Weights of a small GPT-style language model, trained from scratch on English Wikipedia.
Training: a variant of Muon for these matrices, 544M tokens, 4148 steps.
Each number is 128 + 24 x the weight over its row's rms, rounded and kept within 0 to 255. Layers, rows and columns count from 0. The size above them is the row's rms in percent of the matrix's.

# layer 2 MLP up, 1536x384, rms 0.064, rows 818-955, columns 240-287
size [102  95  99  99 106 125 106  94 109 102  97  90 105  94  96  98 102  94  98 100  97  95 105  98 102  90  88  95  93  99  97 100 112  86  87 111 104 110  92  98 101 105  97  99 115 107  96 102  97 102  90 102 105  91 103  97  92  92 103  94  96 101  95  99 101  97  99 100  96  93 109  96 106  92 105 106  83 112  97 120  99  97  96 100  94 107 100 103  96  86 102  93  98  95 107  95 108  93  96  96  89  91 100 102  99 104 104  85 105 106  98  88 120  81 101 100  97  79  94  95  91  98  96 106 109  96  99  99  92 111  97  95  93  96  94 102 101  95]
[[114 106  99 150 152 115 135 151 133 117 161 144 119 167 134 160 189 158 158 121 161 117 142 116 141 126 145 161 128 120 135 103 120 155 129  98  72 106  95 155 122 123 147 101 152 101  96 131]
 [151 142 120 151 166 110 111  72 160 115 166 130 105 170 168 133  86 133 133  98 153 121 105 107 111 145 137  50 170 133 132 143 149  87 134 129 101 166 119 109 141 148 114 135 118 102 102 159]
 [125  95  94 130 111 111 112 110 157 111 154 113 132 142 130 116  76 154 133  88 147  99 127 146 139 122 115 135 130 151 137  87 122 133  96 110 134 162 111 111 176 130 128 155 128 157 156 105]
 [119 120 115 113 112 120 135 109 110 136 126 184 152 142 139 116 157 125 120 149 137 129 104 165 131 163 109 154 130 153 115 116  68 168 116 100 139 137 148 131 127 171 114 138 110 115  79 130]
 [152  84 158 118 113  96 105 141 144 122 141 144 122 150 126 101 123 117 130 114 156  92 138 121  95  94 134 114 103 125 135 114 167 148 146 156 125 127 152 155 108 134 125 160 144 154 140 127]
 [151 119 167 137 124 129 122  87 152  85 113  96  95 110 103 140 133 103 119 125 129 148 116 146 140 158 109 156 134 109 110 145 138 112  87 152 104 139 132 139 130 142 150 105 167 137  69 153]
 [154 129  93 148 115 123 143 107 132 137 102 148 125  88 130 143 151 132 154 109 138 151 116 169 127 112 158 108  75 143 109 126 162 105 133 164 157 157 140 110  57 130 141 158 137 102 142 120]
 [102 152 151 124 118 152 121 131 142 163 148 152  91 110 103 119 129 142 128 154 163 136 137 141 157 136 120  96 122 130 109 178  59 131 140 144 117  98 130 167 125 141 107 122 132 167  94  99]
 [128 196 119 126 110  87 122 139 122 146  82  83 142 149  81 144 138 148 117 126 122 121 160 126  98 134 155 147  86  94 130 162 146 112 121  96 134 163  99  99 132 150 157 130 110 145 133 121]
 [157 120 124 151 125 136 109 135 145 125 103 125 148 152 108  95 146  96 138 153 149 192 110 130 131 158 149  79 125 138 121 141 127 131 142 140 122 163 126 147 137 141 139 161 100 141 137 153]
 [100 113 107 133  92 137 144 109 121 130 132 129 135 119 100 162 123 148 133 133 150 190 109 123 119  99 106 180 120  90 121 146 125 115 136 150  85 116 160 109 180 129 103 164 138 114 142 135]
 [164 104 142 120 154 174 140  86 127 146 124 109 104 127 119 117 142 107 125 174 124 141 139 161  69 137 128 152 135 117 134 124 138 128 108 129 122 131 145 125 128 147 156 118 133 121 133 111]
 [158 155 123 146 104 158 127 163 118 125 154 115 140 145 118  87  76  93 100 130 140 139 125 102 173 117  95  96 122 118  90 122  89 128  83 128 118 111 122 163 124 106 107 157 132 144 123 126]
 [136 160 140 142 135 140 127 137 142 126 123 152 150  73 148 103 161 136 106 119 139 146 110 118 165 144  85 137 149 122 176 145 116 157 173 147 143 138 101 124 129 153 133 154 134 150 176 106]
 [134 159 149 138 136 112 137 129 124 105 142 178 108 130  99 101 116 133 121 118 145 158  92 128 145 125 130 142 131 127 146 140  71 124  86 128 144 146 137 105  94 130  97 137  97 145 129 184]
 [ 79 147 117  75 128 147 150 112 109 125 123 140  96 122 177 110 134 105  93 128 138 122 164 106 103 103  87 119 124 120 134 152 103 124 141  81 153 146 132 103  91 159 133 141 118 183 161 143]
 [120 109 118  98 152 109 134 171 110 124 102  83 101 150  97 124 141 141 106 140 161 132 127 153 105 155 122 106 132 131 144 104 174 148  95 144 136 119 137 111 157 127 190 124 121 127 121 191]
 [112 142 144 136 118  91 122 136 119 155  84 159 143 138 131 118 149  95  82 128 174 146 151 106  76 128 158 135 102 123 113 139 149 107 134 156 151 129 154 142  91 128 152 121  95 111 114 109]
 [181 118  97  96  72 119 111 154 138 124 152 154  96 158 118 105 120 111 112 152 145 102 134 100  62 113 131 170 158 129 117 111 146 139 129 147 127 148 111 130  79 139  89 121 154 142 122 147]
 [121 178 161 147 103 128 133 139 154  97 157  97 168 138 135 133 146 111 147 110 136 113 158 154 142 152 155 123  84  90 107 104 146 115 142 157 121 169 115  91 130 153 117 138 172 161 134 137]
 [129 129 151 143 108  92 114 180 111 126 122 102 124 114 117 104  96 113 169 112 107 116 138 147 124 131  86 172 119 139 125 137  74 120  73 146  85 121 119 152 100 123 146 132 148 148 123 159]
 [153 148 168 111 143  90 113 123 114 133 146 111 124  78 128 159 157 120 106 152 142 101 144 121 183  86  95  89 163 121 148 186 152  74 151  98 138 163 165 125 135 137 158 118  91 104 143 172]
 [124 141 173 148 111 101 119 102 167 124 140 135 162 132 137 154 126 117 154  91  98  98  97  98 160 108 109 115 176 139 157 159 118 101  84 112 121 143 131 132 132  99 114 113 101 131 150  99]
 [123 121 139 163 156 119 157 144 155 136 126 141 109 116 158 125 136 114 115 124 143  81 133 149 111 158 121 114 122 131 121 138  66 114 158 100 121 104 108 117 142 125 158 141 109  94  98 126]
 [ 95 155  85 121 166 139 131 114 148  91 113 109  95 128 144 149 130 159 125 150 128 123 168 153  99 119 146 108 116 138 141 146 126 123 112 113 178 116 155 129 117 179 140 179 128 104 102  81]
 [146 134 115 157 126 141 125 129 119 102 122 145 155 132 108 128 110 148 167 133 183 165 129  79 190 134 105 110 131 130 109  91 136 153 139 136 155 163 132 134 133  96 132 102 149  95  74 156]
 [155 119 110 117 105 110 149 167 122 108 133 130 127  84 146  89 118 116 119 102 130 143 130 100 164 156 116 165 129 131 127 126 147  99 118 147 136 128 119 120 145 124 157 130  88 117 129 112]
 [ 97 125 111 113 149 124  82 123 157 146 120 135  91  96 142 154 136 114 110 145 137 117 133 139 138 159 133 133 185  82 136 162 122 110 128 135 109 122 138 127 111 146 111 134 111 109 121 130]
 [122 122 122 110 148  86 149 148 111 161 170 132 107 165 161 108 140 149 165 131 114 128  55 122 125 149 137 145 116 118 144 134 117 128 119  96 162 115 121 194 154 138 126 157 110 141 126 147]
 [122 145 149 108 142 123 144  86 143 118 131 118 104 112 113  93 154 139 140 123 145 134 161 137 153 132 135 140 124 132 127  94 132  82 150 143 131 127 175 124  71 127 115  79 131 186  80 102]
 [115 180 105 143  70 119 115  94 131 145 105 137 123 112 119 132 111 135 122 140 143 104 141  57  90 111 142  91  87 114 110 146 102 112 177 143 164 136 131 134 125 128 124 105 148 104 126 137]
 [148 124 109 166 133  99 100 147 132 139 164 172 139 150 122 187 130 150 135 106 138 135 116 122 149 156 154 125 150 116 168 109 137  96 130 116 132  94 117 143 126 131 134 131 149 114 175 158]
 [140 134 169 133 112 121 135 146 154 155 124 139 128  88  93 134 135 136 150 182 117 150 169 144  95 109 167 134 132 106  75 119 131 164 143 114  97 131 101 138 135 146 112 143 118 172 168 121]
 [131 143 140 142  86 147 133 100  75 111 154 123 161 114 107 123 134 133 116 116 121 116 112 123 124 155 149  92 139 124 135 172 121 138 100 134  86 166 142 150 118 129 132 124 151  90 130 152]
 [165 113 130 159 114 123 121 148 106 170 143 154 154 136  93 134 130  96 156 146 123 103 130  85 116  83 154 128 102 114 132 114 147 173 126  83 148 163 132  75 114 151 131 113 122  97 135 124]
 [143 117 120  89 114 163 164  89  83 105 154 101 142 115 142 111 173  98 138 151 139  92 106 130 166  99 136 127 114 118 122 134 107 141 117 113 111 145 132  81 158 116 117 118  85 143 119 171]
 [143 142 101 134 110 106 130 129 121 156 107 126  87  89 137  77 154 173  89 148 182 134  78 113 153 143 129 130 179 176 129 129 144 133 123 134 160 110 172 146 152 129 136 129 111 114 156 105]
 [119 165  97 107  85 147 129 115 101 169 105 170 144 203 115 120 107 127 181  99 139 111 138 161  91 114 153 111 112 141 131 131 100 136 121 107 104 134 131 145 128 144 145 109 103 132 153 108]
 [145 149 149 146 123  92 146 159 124 118 107 115 163 102 120 105 134  98 158 120 166 120 144 126 168 103 193 142 143 156 116 102 168 127 139 130 182 158 156 116  92 137 154 114 130 112 123 102]
 [108 135 149 156 121 129 121 115 114 150 181 152 134 104 131 141 124 115  81 128 104 143  86 111 162 138 103 158 151 130 136 140 119 137  84 125 110 137 121 153  98  92 154 119 111 124  99 157]
 [175 100 148  94 143 115  97 151  91 120  86  94 139 134 107 132 138 136 137 129 125 180 144 109 125 183 107 127 107 113  86  82 111 165 139 154 173 131 140 142 121 114 149  94 158 108 105 154]
 [146 131 125 138 132 157 119 149 162 112 157 182 136 135 146 105 129  94 137  98 109 133 124 136 125 127 174 166 122 133 122 119 147 129 155 129  85  80 139 129 141 145 151 125 138 183 104 138]
 [149 129 159 152 153 114  90  60 150 103 166 111 101 136 102 170  98 137 121 129 125 131 158 164  57 133 137 149 167 113 145  68 129 120 134 143 147 120 141  75  98 152 138 102 109 115 128 120]
 [161 158 142 106 129 132 108 126 141 134 119  94 123 137 122 165 104 146 128 128 121 154 120  90 105 130 145 106 158 109  72 153 130 125 112 125 109 100 143 127 146  74 120 158 121 106  80 114]
 [173 128 158 105 116 153 167  93 119 142 145 102 178 151 136 143 103 143 168 137 145 103 117 168  94 141 128 109 113 136 179  93 141 123 112 199 127 132 140 112  71 133 138 126  79 118 107 209]
 [151 130 137 155 123  96 143 123 107 125 135 142 124 127  95 114 152 114 142 144 147 127 153 114 136  70 156 138 127 140 149 117  83 127 125 141  72 104 175 109 151 109 170 105 146 114 102  88]
 [105 134 172 113 131  95 156 104 111 112 113 133 149 139 140 121 151 141  97 151 120 131 105 170 111 145 121 139 145 164 166 132 105 148 179 110 139 141 144  76 143 135 140 124 143  94 118 137]
 [118 111 116  72  97 116 132 141 140 132 121 141  83 144 147 116 145  96 152 125 140 122 123 104 110 119 116 117 125 155 128 169 100 142 128 112 119 108 153 155 171 132  81 111 120 196 100 173]
 [127 113 156 119 100 167 165 139 169 111 144 163  97 130 122 137 126 144  77 109 116 116 134 156 111 125 141 117 116 151 163  99 170 135 139 155 148 164 147  83 132  40 146 143 147 132 110 130]
 [137 131 112 107 183 113 129 104 122 122 159 129 111 136 124  98 156 147 145  84 167 128 184  99 117  97  94 125 177 166 170 115 144 136 140 136 108 150 150 120 135 147  84 120 127 150 121  81]
 [172 142 144 117  85 130 122 116 146 144 118 106 114 115 101  88 148 149 146 158 150  96  99 130 132 143 148 110 115  92 121  82 133 159 148 115 112 142 130 153 150 127 120 117 140 126 136 135]
 [118 142 109 125  66 118 131 142 137 105 152 167 131 121 170 155 102 112 130  79 127 117 102 141 155 137  89  90 145 114 125 139  92 119 137 146 182 142 110 173 125 162 157 138  77 124 148 172]
 [124 122  94 126 115 132 126 110 124 151 152 115 126 136 102  96 106 118 113 134 129 131 144 162 150 115 148  69 112 122 164 107  92 126  82 124 140 149 154 166 160 120 169 143 138 132 142 130]
 [142 145 119 155 111 147 101 100 128 122 121  94 130 121 109  95 106 118 155 135 130  98 106 131 145 149 123 132 123 129 126 134 164 193 158 132 152 104 102 121 143 118 141 151 133 120 133 128]
 [140 130 138 109 119 103 127 133 115 150 119 127 135 105 116 124 137 129  87 176 122 108 147 162  72 173 157 119 145 109 135  97 125 122 141 148 134 126 153 122 161 155 146 111 119 111 123 151]
 [120 119 101 118 163 115 158 142 122 110 103 145 101  95 144 112 146 130 153 148 158 166  95 101  72 155  78 105 108 108 119 163 135 155 137 106  72 169 143 136 107 121 125  98 142 150 117 135]
 [139 115 131  96 151  98 144 108 132 140 129 142 113 150 137 151 122 117 103 118 157 132 198 140 145 144 176  99 118 112 109  95 109  84 124 163 121 124 147 124  84 151 131 123 106 137 112  95]
 [108 113 125 128 131 143 130 104 101 155 105 118 135 135  82 134 191 173  94 144 119 154 176 106 103 138 149 148 105 105 148 176 138 102 137 153 158 197 114 120  96 119 155 122 109  95 117 132]
 [158 125 135  75 119 122 148 129 119 145 140 116 176  95 127  90 134 129 104 106 110 107 146 151 142 124 121 135 114 133 120  90  77 104 103 139 133 131 108 146 120 145 129 110 197 124 106 112]
 [120 108 132 129 114 101 174  96 142 160 107 161 134 115 109 154 136 150 122 131 123 117 183 141 108 138  89 139 159  89 135 156 134 164 174 121 112  91 165 174  91  95 123 118 152 124  82 157]
 [ 87 123 139 130 122 107 143 126 170 112 134 132 114  90 180 112 114 123 150 113 126 116 123  72 112 160 117 170 142 127 103 116 170 118  87 120 139 129 165 120 106 108  99 163 122 142  95 102]
 [139 113 103 141 124 120 124 138 146 140 126 120  78 142 174 113 166 150 188  96 107 130 112 157 142 154 124 155 108  88 123 116 126 124 123 135 147 162 152 144 134 157 134 107 124 176 130  97]
 [124 128 139 127 147 138 138 107 102 125 135 146 115 134 121 108 138 133 125 124 103 126 141 135 111 140  98 103 134 135 148  84 138 130 121 136 126 118 105 104 122 135 162 121 140 117 130  97]
 [148 115 132  93 186 141 152  86 142 112 122 111 138 151 139 119 127 126 117 153 125 105 136  91 109 133  94 100 121 131 134 101 157 115 153  90 160 163 162 114  97 123 117 150 106 125 125 136]
 [122 132 141 115 166 129 161 115 144  97 101 127 124 131  71 113 118 141 114 131 128 157 112 153 153 119  88 101 147 149 148 129 156 112 149 179 140 200 108 121 149 154 143 129 112 130 124 186]
 [167 126 109 108 114 132 130 167 146 141 104 139 198 116  93 137 124 149 141 137 120 126 114 122 117  91  96 108 125 126 104 115  90 138 137 136  97 169 130 125  93 123  96 159 159 144 117 112]
 [132  96 135 137 148 116 129  87 133 129 178  85 139 151 135 120 156 116 122 145  92  99 177 163 126 150 162 184 136 101 142 126 107 140 135 132 102 111 168  88 176 117 118  94  96 145 126 145]
 [109  96 154 145 164 149 138 118 134 133 133 124 150  98 135 110 155 156 140 159 115 113 150 128 132 160 169  90  87 133 120  84  93 144 122 155 140 100 107 120 144 106 150 153 132 105 132 113]
 [136 141 112 124  83 140 139 116 117 155 129 106  97 118 106 105 123 119 117 137 144 141  98 147 108 163  77 125 124 150 129 141 132 157 147  92 108 142 133 120 147 139 109  95 146 121 100 113]
 [137 150 137 153  87 147 142 112 163  93 116 135 113 125 159  96  47 146 164 127 131 104 127 119 182  93  98  76 121 101 110 140 120 118 114 147 128 141 145 143 163  79  84 123 167 158 143 112]
 [ 88  93 175 155 167 153 105 123 156 116  99  95 164 130 139 116 144 130 123  92 122 138 127 106 133 105 144 144 123 118 115 164  89 121 129 132 136 207 104 130 172 147 163 108 150 101  62 145]
 [132 168 107 109 125 158 133 137  93 107  99 138  84 107 116 110 154 172 114 149 178 123 116 181 151 112 143 157 134 133 138 140 128 137 133 135 109 124 114 110 128 141 119 114 200 124 133 100]
 [144 122 153 107  89 140 125 168 146 134 164 116 168 149 115 157 109 140 121 109 135 155 141 134 142 142 142 153 145 123 131 121 162 112 131 111  85 146 141  89 157 118 128 121 126  94 115  84]
 [116 132 161 144  95 151 129 168  90 154 128 126 124 121 135 132 122 121 150 115 142 133 119 138 143 161 157 144 125 113 140 122 149  87 134  96 128 118 114 114 121  98 151 113 120 129 114 148]
 [125 112 130 130 118 128 132 110  95 127 107 122 141 129 175 149 100 162  94 127 126 167 139 110  94 150 113 104  96 155  95 118 121 129 110 144 134 167 138 104 122 140  62 137 103 137 124 163]
 [157 115 148 152 140 116 120 127 163 134 116 146 153  70 145  97 121 110  99 130 157 125 136 150 159 136  57 117  90  96 125 160 111 141 145 139 142 151 168 120  99 112  61 128 129 154 106 126]
 [171 137 134  90 161 177 143  94 124 154 151 159 141 132  68 183 123 143 132 148 144 170 127 142 136  73 105 113  98 162 152 147 142 145 112 164 126  84 130 115 107  87 137 156 116 142 139 139]
 [157  66 132 151 172 131 134 145 150 121 143 158 128 103 115 137 149 135 106 119 129 144 123 168 165 157 128 136 140 111 162  98 120 143 114 105 126  53 109 107 113 114 164 120 118 126 108 114]
 [130 152 126 132 147 112 127 140 137 172 109 153 126 106 168 146  91 132 163 115 119 110 116 141 132 169 117 124 141 135 120 115 115 108 114 186 109  95 132 158 110 139  68 126 127 154 157 111]
 [137 163 149 107 149 154 122 116 116 121 133 150 131 193 123 107 142 144 127 146 136 145 168  91 137 134  96 157  92 121 123 132 126 174 186 133 109 113 133 160  82  89 163 154 150 155 140 113]
 [ 86 117 146 101 109 129 122 128 141 120 112 109 167  78 186 117 123 150 161 159  89 126 175 135 101 150 129 125 106 116 111 149 132 116 183 153 143 140 131 128 131 133 132  55 120 124 114 151]
 [174 143 124 104 171 148 153  91 124 117 117 117 113 144 144 138 136 138 121 146 169 163 139 114  81 119 181 154 153 104 133 122 121 124 149 162 152 169 138  86 137 195 164 161 120 129 156  97]
 [ 88 140 160 146 118 154 150  67 132 107 161 131 115 109 119 106 144 113 122 139 122 109 123 110 121 108 140 105 115 126 118 139 163 129 132  90 105 139 146 173 175 180 135  92  77 136 142 131]
 [140 119 157 140 182  99 113 138 119 118 124 129 102 169 108  91 112 138 130 121  88 166 164 143 108 157 149 147 112 109 138  90  87 135 132 106 123 165 115 130 132 125 128 117 108 156 151 149]
 [179 153 125 138 114 159 134 123 174 129 140 116 137 168 142 141 119 120 122 148 165 120 129 110  76 105  65 137  86 151 121 104 103 139 134 110  84 141 105 116  95 119 108 130 108 148 104 158]
 [166 159 108 115 107 125 150 129 134 149  97 109 142 127 163 118 118 164 146  89 122 107 117 149 104 125 191 134 102 161 126 125 151 166 146 105  81 113 121 125 177 129 147 138 105 148 105 142]
 [134 147 199 123  80 136 102 125 141 111 163 123 155 116  65  99 167 120 147 136 166 147 172 151 134 116 101 111 106 119 150 163 107 110 130 132 129  86 155 150 157 106 135 119 112 129 145 108]
 [153 138 149 149 107 118 147 143 152 115 102 135 117  95  81 159 126 130 122  88 128 116 108 129 121 149 125 125 124  84 138 134 147  82 102 163  92 106 115 115 138 120 128 138 109 157 120 131]
 [149 105 175 119 132 134 113 128 141 123 122 138 130 109 116 116 157 104  95 138 138 183 132  91 130  66 132 144 105 153 106 106  99 146 145 154 103 125 112 145 136 101 130 151 120 142  97  91]
 [ 82 110 103 101 137 135 112 122 114 141 140 145  75 116 120 121 124 150 113 115 127 132 114 165 109 125 139 157  90  97 120 171 129 118  94 191 130  94 114 147 137 125 169  98 111 106 126 116]
 [143  90 122 112 140 128 117 113 128 177 143 182 106 125 107  96 123 149  99 141 151 140 155 127 129 141 144 131 152 143 133 120 116 153 138 149 106  57 148 150 133 158 116 151 144 164 117 111]
 [136 112 134 143 100 121 117  77 136 124 124 150 136 121 157 146  87  87 133 104 125 149 141  73 146  96 109 141 128  83 115 122 149 140 113 136 156 166 133 136 120 118 150  92 102 122  97 126]
 [127 136 145 176 138 136 112 167 111 121 159 128  90 125 128 100 116 138 114 103 150 114 131 114 112  96 126 116 144 141 143 107 147 144 176 117 175 141 122 127 117 121 132 103 107 144 135 122]
 [144 144 103 125 130  97 138 189 153 155 115 139 138 121 116 107 170 112 110 110 151 122 113 108 122 132 127 136 129 122 133 172 118 121 127 129 112 100 132 119 147 102 159 153 122 120 138 119]
 [105  99 151 101 129 122 140 156 118 126 104 126 143 148 149 137  72 145 135  97 139 107 115 114 147 113 118 143  82 100  99 117 128 126 110 149 173 143  83 120  79 105 102 144 133 147 130 101]
 [101 141 169 149 113 159 154 128 130 146 148 123 156 156 100 138 122 124 152 107 133 155 132 139 151 110  85 116 132 137 133 156 154 119  96 112 134 154 129 155 130 134 108 131 112 129 126 136]
 [127 105 125 159 141 106  89 119 146  61 167 132 179 128 146 161 115 144 161  89 168 138 130 135  90 152 113 141 125 124 128 160 187 157  93 115 129 140 154 108 119 147 120  94 109 136 113 168]
 [138 123 163 133 125 120  94 169 160 161 110 141  96 158 104 123 163 111 104 145 144 132 115 155 154 127 113 128  91 148 123 146 121 131 156 149 164  78 150 185 123 129 140 108 193 114 119  83]
 [155 135 112 125 153 123 133  83 118 114 125 130 138 120 160  93 112 102 133 135 110 104  98 200 105 178 148 126 106 135 131 140 103 127 140  87 132 160 145 125 135 140 139 136 128 162 118 119]
 [ 83 150 107 133  97  78 114 106 110 120 109 136  96 164 102 120 143 163 111 145 123 168  91 128 112 137  79 111  93 133 144 147  90 145 118  85 139 158 141 107  94 147 110  90 109 113 131 111]
 [152 110 129 100 162 137 102 116 156 123 162 173 102 135 124 126 152 140 126 104 142 123 162 157 133 104 119 121 139 116 151  84 118 132 139 160 142  81 130 112 103 128 100 138 128 130 111 116]
 [ 98 121 129 118  81 126 111 151  82 170  76 118 138 144 139 123 134 125 145  77  99  95 108 143  74 113 105 131 172 131 109 109 124 193 157 161 156 107 131  98 115 130 166 143 162 141 145 162]
 [143 108 124 118 167 128 134 121 154 127  80 115 147 131 167 149 123 149 127 182 113 190  92 112  98 107 121 188 121 142 148 122  92 143 100 147 124 130  83 130 100 101 108 178  96 112 125 141]
 [108 114 125 110 126 101 136 101 115 160 134 153  79 112 152 120 163 164 161 147 162 135 121 107 110 115 109 157 114 140 121 108 117 131 113 151 134 132 143 168 152 138 149 119 129 121  83  90]
 [128 133  97  94 100  86 160 121 178 195 137 130  75 143 128 125 108 153 115 149 100 126 135 126 103 161  98 133 148 146 121 136 110 109 161 118 150  69 116 203 135 149 175  85 160 126 138 111]
 [123 162 123 165 197  97 126 112 135 183  81 143 124 151 166  73 112 110 110 125 154 103 155 169 101 132 135 135 106 135 131 115 120  92 119 133 164 106 148 150 105  88 136 139 119 117 144 115]
 [147 152 140 137 169 101 136 140 109 110 142 104 108 105  94  93 138 108  81  99 138 148 159 138 122 130 150 130 123 142 130 101 155 133 110 131 107 161  74 142 113 170 136 116 119 151 147 122]
 [115 114 124 168 133 106 139 147  85 116 100 125 128 158 119  96 109 115 132 126 103  89 141 117 158 112 117 142 126 179  96 154 134 142 125 142 130 181 156 114  86 141 139  95 139 113 133 101]
 [172 113 118 138 102 138 160 120 130 134 121  89  94 126 148 178 147  80 111 146 100 102 150 136 101  97 173 125 125 140  89 119 121 151 125 157 180 164 128 156 176  97 117 119 129 141 135 120]
 [145  89 118  76 142 135  76 128 121 142 119 104 130 143 148 111 146 121 113 111 105  99 117 116 133 104 118 146 128 116 139 138 167 133 167 119 137 134 102 153 152 113 160 157 120 140 155 145]
 [133 110 114 134 139 108 115 164 145 149 127 116 113 149 120 138 100 143 132 160 157 114 157 118 125 184 133 135 102 143  91 134  86 154 129 133 120 147 154 150  89  90 134  98 111 133 108 126]
 [122 121 104 109  98 133 112 148 187 122 140 134 121 113 138 103 122 125 143 140 131 158 152 134 115 113 147 163 143 126 159 124 132 163 100 142 110 151 129  94 139 151 111 142 103 119 100 156]
 [141 111  93 147 139 168 106 121 134  96 113 127 158 123 184 105 133 110 170 177 121 104 137 175  93 164 106 125  88 136 123 107 102 121 119 137 157 141 137 180  94 125  86 167  71 151 140 140]
 [144 105 116 114 135 116 158  93  85 115 141 148 162 101 124 140 124 124 146  88 111 129 171  83 151 149 102 158 148 128 113 118 124 158 186 127 153 146  87 148 127 129 130 134 175 134  83 121]
 [130 133 108 125 150 120 143 109  99 164 165 144 110 137 142 152 118 149 154 106 110  83 125 125 137 120  85 100  97 119 124 111  93 151  86 120 179 168 128 132 181  82 111 123  89 139 126 150]
 [182 114 142 161 151 149 150 126 139 104 134 173 159  94 138 118 129 122 122  81 108 126 169 125 108  83 136 134 140 137 122 120  98 121 106 124 126 108 111 122 140 124 138 115 126 153  97 167]
 [138 121 143  98 115 141 148 166 113 117 105 153 143 147 135 134 137 116 123 120 122  93 180 104 112 170 154 137 103 139 118 197 113 140 138 126 126 151 167 134 158  97 143 101 128  77 142 110]
 [145  85 102 129  92 136 177  92 131 137 157 115 101 195 127 133 107 133 108 143 113 157 108 129 141 134  72 164  92  88 118 128 157 134 152 131 124 161 136 120 181 159 136 106 113 100 160 109]
 [123 152 161 137 107 102 135  86 159 157 152 102 102 108 157 124 139 110 152  88 146 112 105  99 161  69 124 101 113 124 134  81 149 142 162 107 142 137 138 138 154 141 146 107 180 134 128 139]
 [129 108 126  89 105 128 130 118 113 134 143 105 139 158  83 130 102 166 111  78 115 152  81 124 119 109 161 126 123 102 120 175 101 133 130 153  99  76  99 143  95 145 163  68 124 143 129 152]
 [124 128 157 172 131 169 136 121 120 102 120 154 111 106  89 122 125 123 116 131 179 141 127 142 175 125 134 111 135 191 164 141 162 160 110 101 135 128 115  82 133 143 151  64 113 116 170 133]
 [ 98 109 133 159 163 123 140 113 128 107 130 102 100 114  94 121 176 150 133 131 113 125 131 178 108  81 113 101 108 108 131 122 142 128 156  72  97 189 114 141 154 149 157 101 127 158 142 105]
 [112 158  94  95 131 119 119 144 117 133 126 117 118 101 105 130 100 137 140 134 136 128 140 133 113 110 110 124 149 110 143  96 124 110 116 141 116 151 165 131 111 149  91 149 153  97 124 105]
 [121 141 111  97 148 138 140 137 149 169 157 114 147 114 133 134  82 137 136 158 116  69 112 124 167 108 173 151 157 127 111 166 106 118 109 150 103 124 119 137 145 121 164 123 140 146 106 131]
 [152 170 154  97 111 115 120 127 113 129 152 122 106 144 159  94 135 174 143 130 176 150 116 120 110 160 118 103 167 150 138 143 113 138 131  98 122 129 132 133 151 135 101 144 125  90 142 117]
 [156 147 120 131 140 100 135 189 144 167 137 110 126 154 108 112 130 160  59 131 145  91 127 106 149 155 192 139  67 150  84 151 143 133 153 146 119 151 147 154 146 156 117 142 129  97 159 168]
 [166 114 123 138 141 104 116  89 115 103 113 164 106  82 171 138 115 123 161 144 118 153 186 158 141 126 121 163 125  95 145 114 129 124 123  87 145 125 142 134 147 110 105 126 137 105 137  80]
 [120 134  97 119 154 115 129  70 185 108 100 118 140 137 128 131 147 127 152 108  98 142 143  69 144 122 128 142 145 121 124  97 121 127 114 185 177 142 170  89 116 133 101 134 110 112 117  88]
 [130 166 129 120 145 128 149 147  88 110  99 113 141 110 116 152 164 114  84  81 127 137 145 155 144 157 132 162 116 129 122  85 133 112 111 175  69 100 157 138 158 100  93 111 131 149 136 110]
 [ 93 116 115 134 141 134 100 142 115 110 126 184 121 128 140 134 150  90 134 114 156 119 150 163 109 127 101 112  76 140  95 145 149 142 134 110  96 113 141 100 132  88 138 163 106  90 118 180]
 [138 147 155  72 117 182 104 138 152 142 105 114 153  96 106  94 140  70 147 138 135 116 154 120 123 159 123 154  98 148 124 131 110 130 138 168 172 206 143 123 149 110 136  87 122 176 111 150]
 [119 119 155 110 126 147 111 131 127 101 172 135 123 160 131 123 152 101 108 159 139 107 102 149 120 125 127 123 144 136 104 129 109 127 139 161  62 164 101 186 115 123 101 133 105 142 106 112]
 [104 116 110 146  98 135 160 104 119 141 131 194 164  94 125  91  76 104 118 121  99 127 162 147 176 107 118 148 109 141 135 132 135  90 100 129 175 108  99 164 126 100 119 158 145 102 166 165]
 [139 148  86 147 120  98 148 143 162 120 176 104  83 116 153 122 134 117 129 168 143 169 114 162  79 123 117 132 149 131 121 141  76 125 102  97  83 143 163 113 117  99 161 131 147 129 105 197]
 [ 75 103 150 157 172 137 162 112 125 122 104 121 115 145 121 122  90 129 126 109 135 150 136 176 172 115 137 130 124 114 117 163 121 148 111  95 156 113 145 130 138 136 164 153 121 132 155 150]
 [129  99  84 153 113 110 117 163 164 124 159 142 118 131 145 140 105 136 131 128 130 121 163 124 111 136 124 133 146 146 132 123 110 105 105 184 113 107 155 102 123 145 104 101 153 165 176 155]
 [ 70 118 122 130  90 119 127 165 136 135 145 114 164 132  95 132 116 140 105 123 179 145 130 156 137 121  90 173  90 156 142 112 135 149 118 117 103 147 117 155 115 149 145  75 132 125 146 153]
 [138 141 153 150 121 158 122 123 192 157 144 101 143  94 149  79 116 132 152 107 129 136 116 132  91 148  83 139 108 106  83  82 142 120 119 135 153 119 168  70 129 170 126 113 108 124  87 136]]